{"n_layer": 24, "d_model": 64, "n_head": 2, "n_kv_head": 2, "head_dim": 32, "d_mlp": 128, "vocab_size": 512, "activation": "swiglu", "norm": "rmsnorm", "norm_place": "pre", "norm_eps": 1e-06, "positions": "rope", "rope_base": 100000.0, "rope_fraction": 1.0, "qk_norm": false, "attn_scale": 0.177, "bias": "none", "tie_embeddings": true, "parallel_block": false, "extras": ["capped logits"], "init": "uniform", "init_std_qkv": 0.0534, "init_std_o": 0.0077, "init_std_up": 0.0534, "init_std_down": 0.00545, "optimizer": "soap_variant", "lr": 0.00871, "lr_mult_qkv": 0.4, "lr_mult_up": 0.638, "beta1": 0.95, "beta2": 0.95, "lr_head": 0.0171, "grad_clip": 0.5, "warmup_steps": 200, "schedule": "wsd", "decay_fraction": 0.7, "decay_shape": "linear", "final_lr_fraction": 0.0, "batch_tokens": 32768, "seq_len": 384, "doc_mask": true, "train_tokens": 115800000, "steps": 3534, "dataset": "wikipedia_en"}
Each number is 500 + 50 x the weight over its row's rms, rounded and kept within 0 to 999. Layers, rows and columns count from 0. Numbers have three digits each. The size before them is the row's rms in percent of the matrix's.

# layer 16 MLP gate, 128x64, rms 0.145, rows 100-127, columns 0-63
100:545505513384558452511452512520486464477564556529469456428569432443438412485618503463536562403559553459564531453490471526442497493525531479526517506419484448533444423382470524510532462505529534
109:502560546428507536595497537490508533437463449406516486439503449521477458502493570519523488541423462522649552542594488530499443529512512472561487556519479516503531515523398591402595524496557460
104:472541453486513491534446465569448473545508473473516511498413630400581549579517517523409474518538473522438514428502477437511398602516513498536472569499592427560469517455525545517430461493528545
101:556490497375570511476455507428429510529559407418453474478476490439481462487506528463445465545400441495575543453562439546479606500517455585451525487488505500570448460459491552572480467497585517
089:476483572475581575526495475423492448443601495500476427532457556521440573428559400494465554511531538518465570476457499457552485489527574566492478514427560540468506503534472522556524445442512647
105:480514473445477505433503443456475490568554553454543494452486611467485596539462506515374352491612497517484501537563482510462524532509529522520429423501395505442526534499477544474465542504457432
093:555463510400549535485440440508575492476535597444583507581519401447569412491448510503470479562474506466506472390534440421502499503448476493509500513460400557499510508484450472444474620504468506
098:552536462502517485480423571452488540406477451470512601583449500472517541533537562459542492574430450593473518450487499635484488585527507538586517487495452501555597536533542572568543509501518462
099:428481437567550561423442534472466441493524535525511563535486482476499446468374530439453483533586528527512551509467498505566526467477507418582358451473543484513471444533489537529482442519575607
095:542483535614570522469487531531499506464559470573527601495517410555432545517540415484489532492481495531572497489480555531504405485433447539518489472399464614422498500460444470460486498446551603
104:470494478412605512565530485600554440492471531477587557472557506487592546522546501536512478491557513545612595477420560476561523449484448482453398438457469475509554488472528558431445521496515521
096:465464561516563511502381559567488508516562535408607525504371537454491495540474537569422572504541476552481499429547502491494541537518514515452546497489517482493458451627541446542505491569410497
087:466523411552474565498488489404513516596473576477501557439542494489522574468435520501492443411454487537393518502495430483496432443530606542455527502442583467506396539558468483451561430511482504
103:514414487508547572476443573479441464468436473514546506444550518524434428461534504497463427539471510461442478419498475424489419467551395460511499540357535521535509429562571514555500579557490469
102:521496506419511518432449444467589517454547502489647579579456558511498494532590498446559448412582429509453461494565598515531546505521591470465502522528496542510500564487571532457542507531517519
103:513567480439438533615461459494463575447427502535514542496490464458426477494565556512425478496497474556476501464555459416497434570447469398489571433452498602446504465516436500516439602455478493
115:447465492477446566415509534548457465435590495477484524523488552421563571495404531549514463543503423517524512466595532427498459479543552408578570574455471519525459463489479429422533528497531597
091:478544384441428471424480578494480611536524476486447488540468503449453514439455522549444521484516487428528464535567534521496468539402523536449490559523551499486406474507522450430454519436358532
100:515502571518493503453518519509375496455540454461509535442544537451455533578498434432468592513578618512457471493482485446552401472375484520471500468531511492543564587528482487505574519438572458
100:413528562442448472478485536520416505530516549518472528491511576395533405392460553512501458470664491461534544550526411499556478489458446484437440479392497496491504513527469467487506541445479478
105:544511447494525595527414445542432530433566506526478543564432523466572539465514480564530592510415452478481579485562442484557529456495456346507455444475568538459503523561474478548476541522553500
090:495586559494483494468403533596459509543511606495498484428482520480565471472489429427520559450537450512525514545494547481487549459475553491509464572380481476522446464472380452406494518491513385
098:427469540499602546517475480576558509443538584484558535457526478443495471446535491499574420535499475554426416563569430449470405598467549536480503509525396449453491446516426469540492483482477452
088:516578519578454509537447489496495513516475566570334501473529522547574448429496564570499557446511455465464498518493508466542450424525519561486484404455523475453474461513583624488566550481511544
096:510546512575438557419430565578451588518518515515493443500450488462532567515484498514495404540513585468558427437596493522589451428430508498496498541587516538484560418442408493511481544503484487
108:521511412442591486489551538506587467530471473395480469421456424398488529448491486516428494489507505486520524547651500589450512538544456474456509547526569453592508433512458487526545541504466450
115:435501516465432554516468465485465453603562548486530463536523555481510467427559553509497519450403441499475391600509498477492510507518553435445519494472518505490453495488596543578574607572566579
094:529600500494548394441413495475570530472526516451517585503559489494451580508504623513455508516417454578517558530498547479557509484497406549568555504460463484559385475559493550464447518473495504